python train.py --n_layer=11 --d_model=96 --n_head=3 --n_kv_head=3 --head_dim=32 --d_mlp=192 --vocab_size=22039 --activation="swiglu" --norm="rmsnorm" --norm_place="pre" --norm_eps=1e-05 --positions="rope" --rope_base=10000.0 --rope_fraction=0.75 --qk_norm=false --attn_scale=0.177 --bias="none" --tie_embeddings=false --parallel_block=false --init="orth" --init_std_qkv=0.05 --init_std_o=0.05 --init_std_up=0.05 --init_std_down=0.0 --optimizer="soap_variant" --lr=0.00394 --beta1=0.95 --beta2=0.95 --weight_decay=0.072 --lr_head=0.009 --grad_clip=1.0 --warmup_steps=200 --schedule="wsd" --decay_fraction=0.46 --decay_shape="linear" --final_lr_fraction=0.0 --batch_tokens=32768 --seq_len=256 --doc_mask=false --train_tokens=173900000 --steps=5308 --dataset="wikipedia_en"
Each number is 500 + 40 x the weight over its row's rms, rounded and kept within 0 to 999. Layers, rows and columns count from 0. Numbers have three digits each. The size before them is the row's rms in percent of the matrix's.

# layer 3 MLP down (transposed), 192x96, rms 0.128, rows 129-151, columns 0-95
104:453509502457418467520499526556447530598521571501467496534370483472504472456478498488488472435508529468476427502478524469496464500431472541420410489510573454487535534531472565499547559549502527485522519504467548528487480489491492440462516493537561473548505455542541515496471510465528530453
107:465498499455466550561529454507407501484513497517474567518476530433503554521428516508439508509469525485527521427522578501457506417572564486471551491555439475548434572506503454464543491523559503520470528455549448499537493497529512493527499459516466606541490533523529585507473522525484520484
101:494533478474486481463461488475427467472495563453446364501585462508563508441465438485483477521481452448448534464502532506547479523498480585499521485478492463484525545512459481461469553532470467425539563470481494465492521553539499465463539472553580519486497496501477532480441591542515457495
102:571494421490517509545509481502394489515477509558485515531507559437513438561478489465451482453556480495483488518583511486474528559447510470518479507517509511552480440497448548552483479467528444480480495483552520585497403453440469540531501447505473506496539550535507481382483523510545477543
100:561524518543557506523493524574551568473468489504491529454495456500503475508594518492556529484458541504480412516527482496558553472455530536524486545591428476541537539524366485530450454461488522471561519493524511552505571474500529558492452482452505532494504517558473511524438514526542486470
098:494430427553505509404508444547525577584495474499541489486456453487543476460525497532506503489476533458556419494471520566522563524523570524405568446491449480588510477541500491544530536550508501477473510502489526515461546532511459516544509517482444485585503494516485466492472478564554505527
103:549501532507477475521535463468462594476522542451565455504499488526460544534506512488470529503506507513535508500445580492556512474453502485528484405489501511513498492538557503514572463569457467594492549457436461529529495430477552408586554448501468505512459464536550507489445426539511488500
102:417525478444565467476486514515507519583519564556483523517512484550457451519569517452546446529461459459490494489523470505526505465471481519437533480444531519507487525508560466445490496480536514467526472568499425564480517464567482480474565557453465500496434615495582529450486532535453483498
099:493445542546491540459472568475474541512598563494454475516404473560467497465466506446499479516512507508483498482438495515499429448517525464438439494533528537500483501550539512444587479401458463484471476517455493455465514561424450499504492441517471443466515500535432522480489491456510573492
104:491501552538513535520511521487434478610437483608518498494472397519484477463491493526492495480496519482517473545426485425502471522532471514470509494446525426522516542498501524458461489465476472462460501476424477477488478409452413530519560512492490469513545460534429512547534524427428475489
089:473502515541466476492508523482499501499482495416550551466478608495500504421449551507559547481596458444435502520506484460438438519541509440495444486516453548485514475540519503482474532580497471444483451527477504563568485445511541476492489532543509448491518505512556518410516585474543472524
102:373510523509448432574490512439500532452558539451517528490517545479491490464500462474575526469451508501552416531470504530442497469530465482521532576472594477453539464528458490476506427498575500466474541557480456535503540539535474498453491497548556458500511511544516471481516467518555474448
103:460533472538544471475447459538499524479468537549493572503453490534537498489467487541478437547477509405494568439499579534557509541499527506446496503503491488516464509501557467535439466408449521463525540470495496560558489491422510478532484487408445521504474493522486503455469600511512484404
095:440519542481470508504530533515454513549522549419542500515498553476447506428480445498479548547511531481464407454512478460454445481538480486507474566516480455505542448548430457535528545449548471498504592527563504460489475537487448586496545530509504477425521500501513496483450561497503476600
100:520495424521491441571458507482485476460491513490524494501562513499515495543506512462488500497541448508564513504443458464522500495482539541576488431462493571541559528465409561535473442567416391546532524581513454496465466514527498487447529413516473507459522472504455514541552491539463506496
121:447458413484523418533479541508579487497519413517577506532530528548467462520543508495512499495472516492513536431507475494478543492466537482475494549460482584476480471498477523509550501522468517498549380502471517566439494508537474428479527548464506488513404508500468466428516544522434470565
105:560567522412566437528496505511513475499456489504516574491491503573494463494592536496505506440485509517478582507442476455472524467518493504474440487431506523425451473512485512544529549556445449554511458481468516532489526471460493499501479444531506456497568552482574494432489480471530483610
094:533471583589523497464560547500525532505564486486505563473529495451529485461506455493495483508490500483493553401497527529488528447529512510512473480540499542434497494534485495468610548482506568429480523460421510581561537522460546465539512533543521458481443414481517483439493528572493498510
103:477556639541563452531507543506467466492505514466498474493518453504445504413502524445470479579537472522431584474478517526527502523458488455433475467485492525498540470512503506424531495476551478476489519529540474556572399527501538434580520530491486493491465524495507513487493550495447485563
094:560479459532466482448487563521473530499547540554413557496478599517599543444538496512521496512526510483488504466500523515507509550503481458562493506558444529465430574566499499479471465500560510532524419576525499510521431502471558499495491483538521514472467530482585484498543551499475548426
095:520580515567571492538497531543470516531435474538455520548530442491532491438515496494529489553496535479501543468551562519521468560509557576540562433494484513534524456505550501514398483525584491492502492539502541483557489490536571415501490491507459541459540521488584490509447474563452502522
103:470509480501545494432471534458518500463503470532490530503403464503487485504541454548506420555495509456508499464596489516451436549436540494571517520515497478584497503471513446565376469524528517545527472581543490464541486488504471507496452544454467480451539517514446522495498527512553551430
095:532452604480481519486580472487492490583444444476449445568489462548455478521446482521477467543526480484590575484498512490485506483478537515496530469463481545510508458474475492524590505481560464562495493472424526522480482573512499429559517483488526440513460545491481426542469490542575514514
# layer 3 MLP gate, 192x96, rms 0.159, rows 130-152, columns 0-95
089:444599486470474488550517506527482563507450414471505555530588483539480492475488498490531504562510474537496489530487519484551445516496495518489526550485496500476507510475506495504445484525460425505513381568486451449491444526484472422494413493482513507544522429438428412495493484501436458519
097:528454563488492504461553475528456474472494418567551535487521510483517545570518455495485510529493514547561488411464526471442475483528484449513538473581416484582469421504519492478501430485525502484478456524545524534463491475435572499466535499457458503500490440483526454578527482563461563534
099:494529507542469495493530522476527534503402523527545509604561503542430512502430498535499530478495550449521466477499604470499481545517522482432542469410467522512500428453573513467486507488511570433423431481489511476542580488510467463533494466524517443531500475514534462560492453500470513523
100:480528513509459528450516483499548501549499505431560444496463552446481533559473463512495472471572514496459488520466471480515527600520537524544590549489505528517567510597501488531494501518484531542485581478482472495545455551457610575572509504471528542491532546532509492511540490459561507567
108:500432488541577553450455546553523502490507491560465464540543480503537424502535412458519529563474535597419448464506500490488430463448534493470467473527487501507524452514526475517502443550506470481491522529515528511471552499460517476402530517461528479445474443562571427496470504512449517490
098:439549537562453493457526481514516495528497533487468468516471554477520512536573495504486497460574492489487556459501485524588437519503609531527483446471563515468465489478547486477464481559435485475465505545406564445469479465470520539512550508457532547538461489441462557466488423502536539439
102:546447504451485531527432463515560489501442451556554503487520536442443607501484461447522484485491546535490505565581536532507470547523454427491419491495522520535508529474555461503516463529487512535404485493562535515482530473483508541451485512540553466549562478509493438587521469492517465455
100:485500522485520495512432468495565462474497417468533488545522508500512472561559487474517543541550487490524451481535587485495494535549507542570490517552478493458504481424530497555465445505357500538572472543495461507456423547407522489446506469476535472536525509493517585525520507485511491548
086:545477474545553566482477523518479594487399445521504442492505441533514468481544455494494553503522524521486453502439436489501405514470498469485561550521428470468484480519548443445538499451530537500486477436555491484522465462514494499495600476515453558452511462530466497496478539478421567502
094:441442521598467553524459442569548451496470514412512444521506493530452495464585519478477552480484561550541480463569507507505516478553467501503458504489466495416519489473490428472459487466509530496444504478536548564546481504506453539451487483473428453514521450475487436461469477553487551449
097:488488507461591515448485441559466539537532480504481436518474496457580498532433454515498461532457532479433453555532510482481451551490454572473496511510517498483506453499494502488550496443460515505477541458469436562532505482523577477531504501480503536466557541430501636590487550494475515512
096:508555542548453461488480481468460569525487528549515530426451463533460596530529443528508486405468513530533478431514465520516504508514488495507560448504467497396509543454490571487490525523490494475488444546545477430467521434476511479457514490520556555430566557458462471528476486485500538434
099:569498563547521510535552544544542554512509504540505520464509483476479549526545482540502488545538575565490499575418498552500594531506517533508574540522495526408476571488484514498493464465516550488537479493535537566497461457546555563526510512570443507471558455558513471508536524524529428487
098:472464504532515586512525475478509552525474486480524455508486446448451501557472473525536482492474544538528483485482437579554486493480466479559458575450545503464441496476539540486514570496497573468453423490440579420516458486596531568525454479460486496493504458476561565483522532511494448488
147:564475510480443578514507517505521487528481513491484472512496562446515558477415487494480502418505510542455540550552510548447456517534462504553480496557528459509500524488477474498441485489511547550465573521571535475502550477409484580494492482550464456534607489519472456562497475477580513440
100:503483395573567535521544492532466538389452504487464468543533509541476475531547480509449497495486529482493530580526526451502500520555527570507479542557516480508512531433423476481484456471452473520583568484470487464472455474532449463529481473573459461539474514443470522435528526509489489558
091:523475503525486569470502433550548512535546506523504493480532512469470473503469542504532535514520503554437458462490466586558454541443450520496433503503490455568498505420465482502468564518542494560529488529583493504592474528480426519547509532479476446505562496525492495502597558496455593471
107:480470503552452530518556508493545568506530586472564509481559479555454421542530541467517515458474579448514479554478554510439527486444535545498539531473461522489487516532468532504474586552488487530528551533482482576483461532541511535547526451509438503516554508471510599503568447527522547498
091:529478526480538561487574456452490432511482551499550464514550479451512587492500490508488569458424462539535477570518444497535437511551493509486522464496465499477573559535524490469493501443453473476469517510493554392478520455456536516519525433484462462554484472486487475449452466508594434490
104:535464507456400532443517527480507480471436486491489483537526539522567485507495476545560474468453429517538481488467462484534484507511479466475548544521522513433502503544433585441568383484449486497548488462462469485474452464509463572466521481476475423551471485558458509457550502542539476548
093:566423545469464548515449497503495466470484492533554438522535506565525533517510545513482527496566530542516570504492435501478483501426488463417534467491451470592435518499454480476509496617456513518556490542579461494536438492460537497535550493591506522486482506493516516503489579458523489506
096:426489464527437492489614491482529548493454483556491494477514499463547515525465457498546409523421546537523478512490569501609492566485500506556501466447476418548472453563548465447539472567557489471534488536517531510462476465509475512461506525494503447493530490493505459473459515441443529476
095:520536544464478498509512482512453610532458474512482548486527548480509558547512501500514433522522499458526440519508411543551504532491455518494536552468538522501519466409483495501505456446533535468582500486529542450495522456473534532541437439539463436506477412601469559548517432496496494507
# layer 3 MLP up, 192x96, rms 0.147, rows 130-151, columns 0-95
104:449510480483469566544431445521442483540476532458505513459538554464463444520446542479476540520450533485458464493563486516512503503493503511443501435548506503509548501527527430527541476502562438495523497459462467531527496516545505541464517480515536580511544625525564482496435500536394477433
097:497569516439567465539475493501537548481536444520504511530473589503502523588408511508524452537533431464454480466508461441484554585531523466553528534595579530479521466452514453501544509567478464561532463478465481490502480454499519532498474464495425467536439518488504474512517548485523503542
099:477460605500479563461459445487453429486577520428478470437513536484502454494493564518492455460497496508470455532534502550516541478506540594537469524527520542498479509439514517531506505502454489492464466392489431511525453539454504486499553471494457451527513508461537523512502467390560468447
099:548561534467436515491507540496503491443420518478524524419486440547515482565497505456518508527490514533462454608486542514491546447560528496557509510545563525502543483490511557545492451488511487521527531492487555566479496443518533427515463474505503442469425514461508436494535493526534398419
101:543453553524576467436450445547463441472582491501549517542546456510514502538451590526476466484488490473450510422480467421440593527524469508573460471503471475497547541486490473538499519512470471547523495546504481561564478550493472537518494541505504513404463516477539527495521464537532491562
105:500505508507505574472587506477488464513418465493481440510448479498491519441485495523469526512508499449532517474451440485562530474485547526474564511507452479591504467513481456492498407472423547438423512501474486417546477459518537531522487567473461419441453512442490528449531498554503439508
097:503487425498457430495465576470504556547457479494506526505542499544562512575511528483542547497422514440455480480465540484516512545519527490467475498509502498576505457460507589509568572519470451491475570492508505501519566486534541436492520463539481441530418487461615515473557536523501530515
094:543533532445555439533473500539470523553514531453462450483556551572476601517476456530495532484479602478481497451487527461513437451494503588501464490522493503499549465431512470489455488537511481473486475479486546447473391523544518513519547547500466400490471423484532486473549502513520473524
105:485471444490432555519555475495432495493406512511463548470424518501493525385464429536517471480444492465514538499469453511474458525476517521441570466540513442556535505536458467417460516456531575503493492481490478447506506461508514494556538460479452526463535508498499481431504499538411488557
096:476473492528484528568475469486489504526487508497558531499536494528424465524467563461437555479564533476531473614528558535455463525555512533513467525467504486433433522548472467459516467488561419514534475487514438569519549488487413500503529514475502495496553484475485558569442517450430437489
104:505517523519458500549514565416488501527546521563519518437571475492511537455586502508543498496493493503505526585577494510507444499582429467481550491478556515508507527494465562473456524440521516460545475477504509523478498431514521471459481510477560445591449467557531543495556430532504416492
099:491514552535472483535502529448492563515529524490549539422461464571533494481578420468565522502492461500498517474472403478500523506479454584506543522559480520478571528501419550497487550510468474486540482471488434471461493485531541507437490452491530579472535552497528476506562551529481562421
106:550491587523460500532488552480512455483518509520482462477526511489489403601538467445506537500571516513485519557540533506516516480458571481556501421493522554535505526490514444505452451460548449494418545481526549545497447446482524560491446489562497523502465565508451440504500556473467425483
097:463479477468544531543482474544557533517523530466534479517455557461410503527533540463501459503508482454527504448468488414533488505476539432564518487476479542594503585465495406604466517498520507521510491452447458528462477508459428492474508464498493533490578450442512494482469479580508531462
165:451517454548542466474554491494496515493541476513530546474510437574468439533549536531504461526458508483497460482469488427534542497467480451462540453484538554497470491517515533536606518485514483494575415469462444488451475505551486437475554498450536521465393539482545555455515578527454478525
102:541552460515486479482502472460485504512492422488503530536477436519514467487488534429465415551429463463508474547499491479416474540569551555607505419577467493467473501466464523490456483432506526551505474482497480473480470524530502518539465523475496427524552518447481528606581514514488515495
088:438442537493599517538529423420468473499497471497541491470531519492413523487540508400522485531470452465483497531466474486531535440496562502529506519499519607504571530560527546484502464460467544553519462437478432507514501515503530538487591486467491426545529473453483492505476494500561520518
103:559549508502492476455463546481490492552616555487461509513533555485418457528476497429455452516526463530464508472501499519529473429522464489459472508522432548520426470504552503604503498517470446510501537490481480518506482515475470573488564493511520496563452477463474530439391524435491504450
094:559464482444481511527523579470453486497532578490541486518526512524476543503538400518506605477489474545521406529490480478510427505466524439466486491542484478477458545505509503504527505553477554476533535589493498482505426466468487600447542434525519487453487486540535455535474497565555463491
095:505499487519528448503417518548472526522560446520511502505522528503599527457471547521500479425541517440578495482498442506432514573462578553473556554564464517505472469434472481432530510466511524518484509597451502432501523448549517503486491532495435484519504550496529484471455500496441571493
101:492535476518525500570511482439503525469458476486534492467571504497528496475475558533425495534496452505540416515529420452444507449463420516479469523531510436485502479502479466538539493509389486445547585459427524573459497528524554537509509535542525549501538551481519531491502482405496544462
103:503478517493493503515455558547480445576483481428501463502519475481422487504493438525497556475530487460544557556524480446482410386435459417453478462536500472459472554489475523541496511479564484555468462458492559519575540483449492486527485504495482501506465558456448466479529533568492446475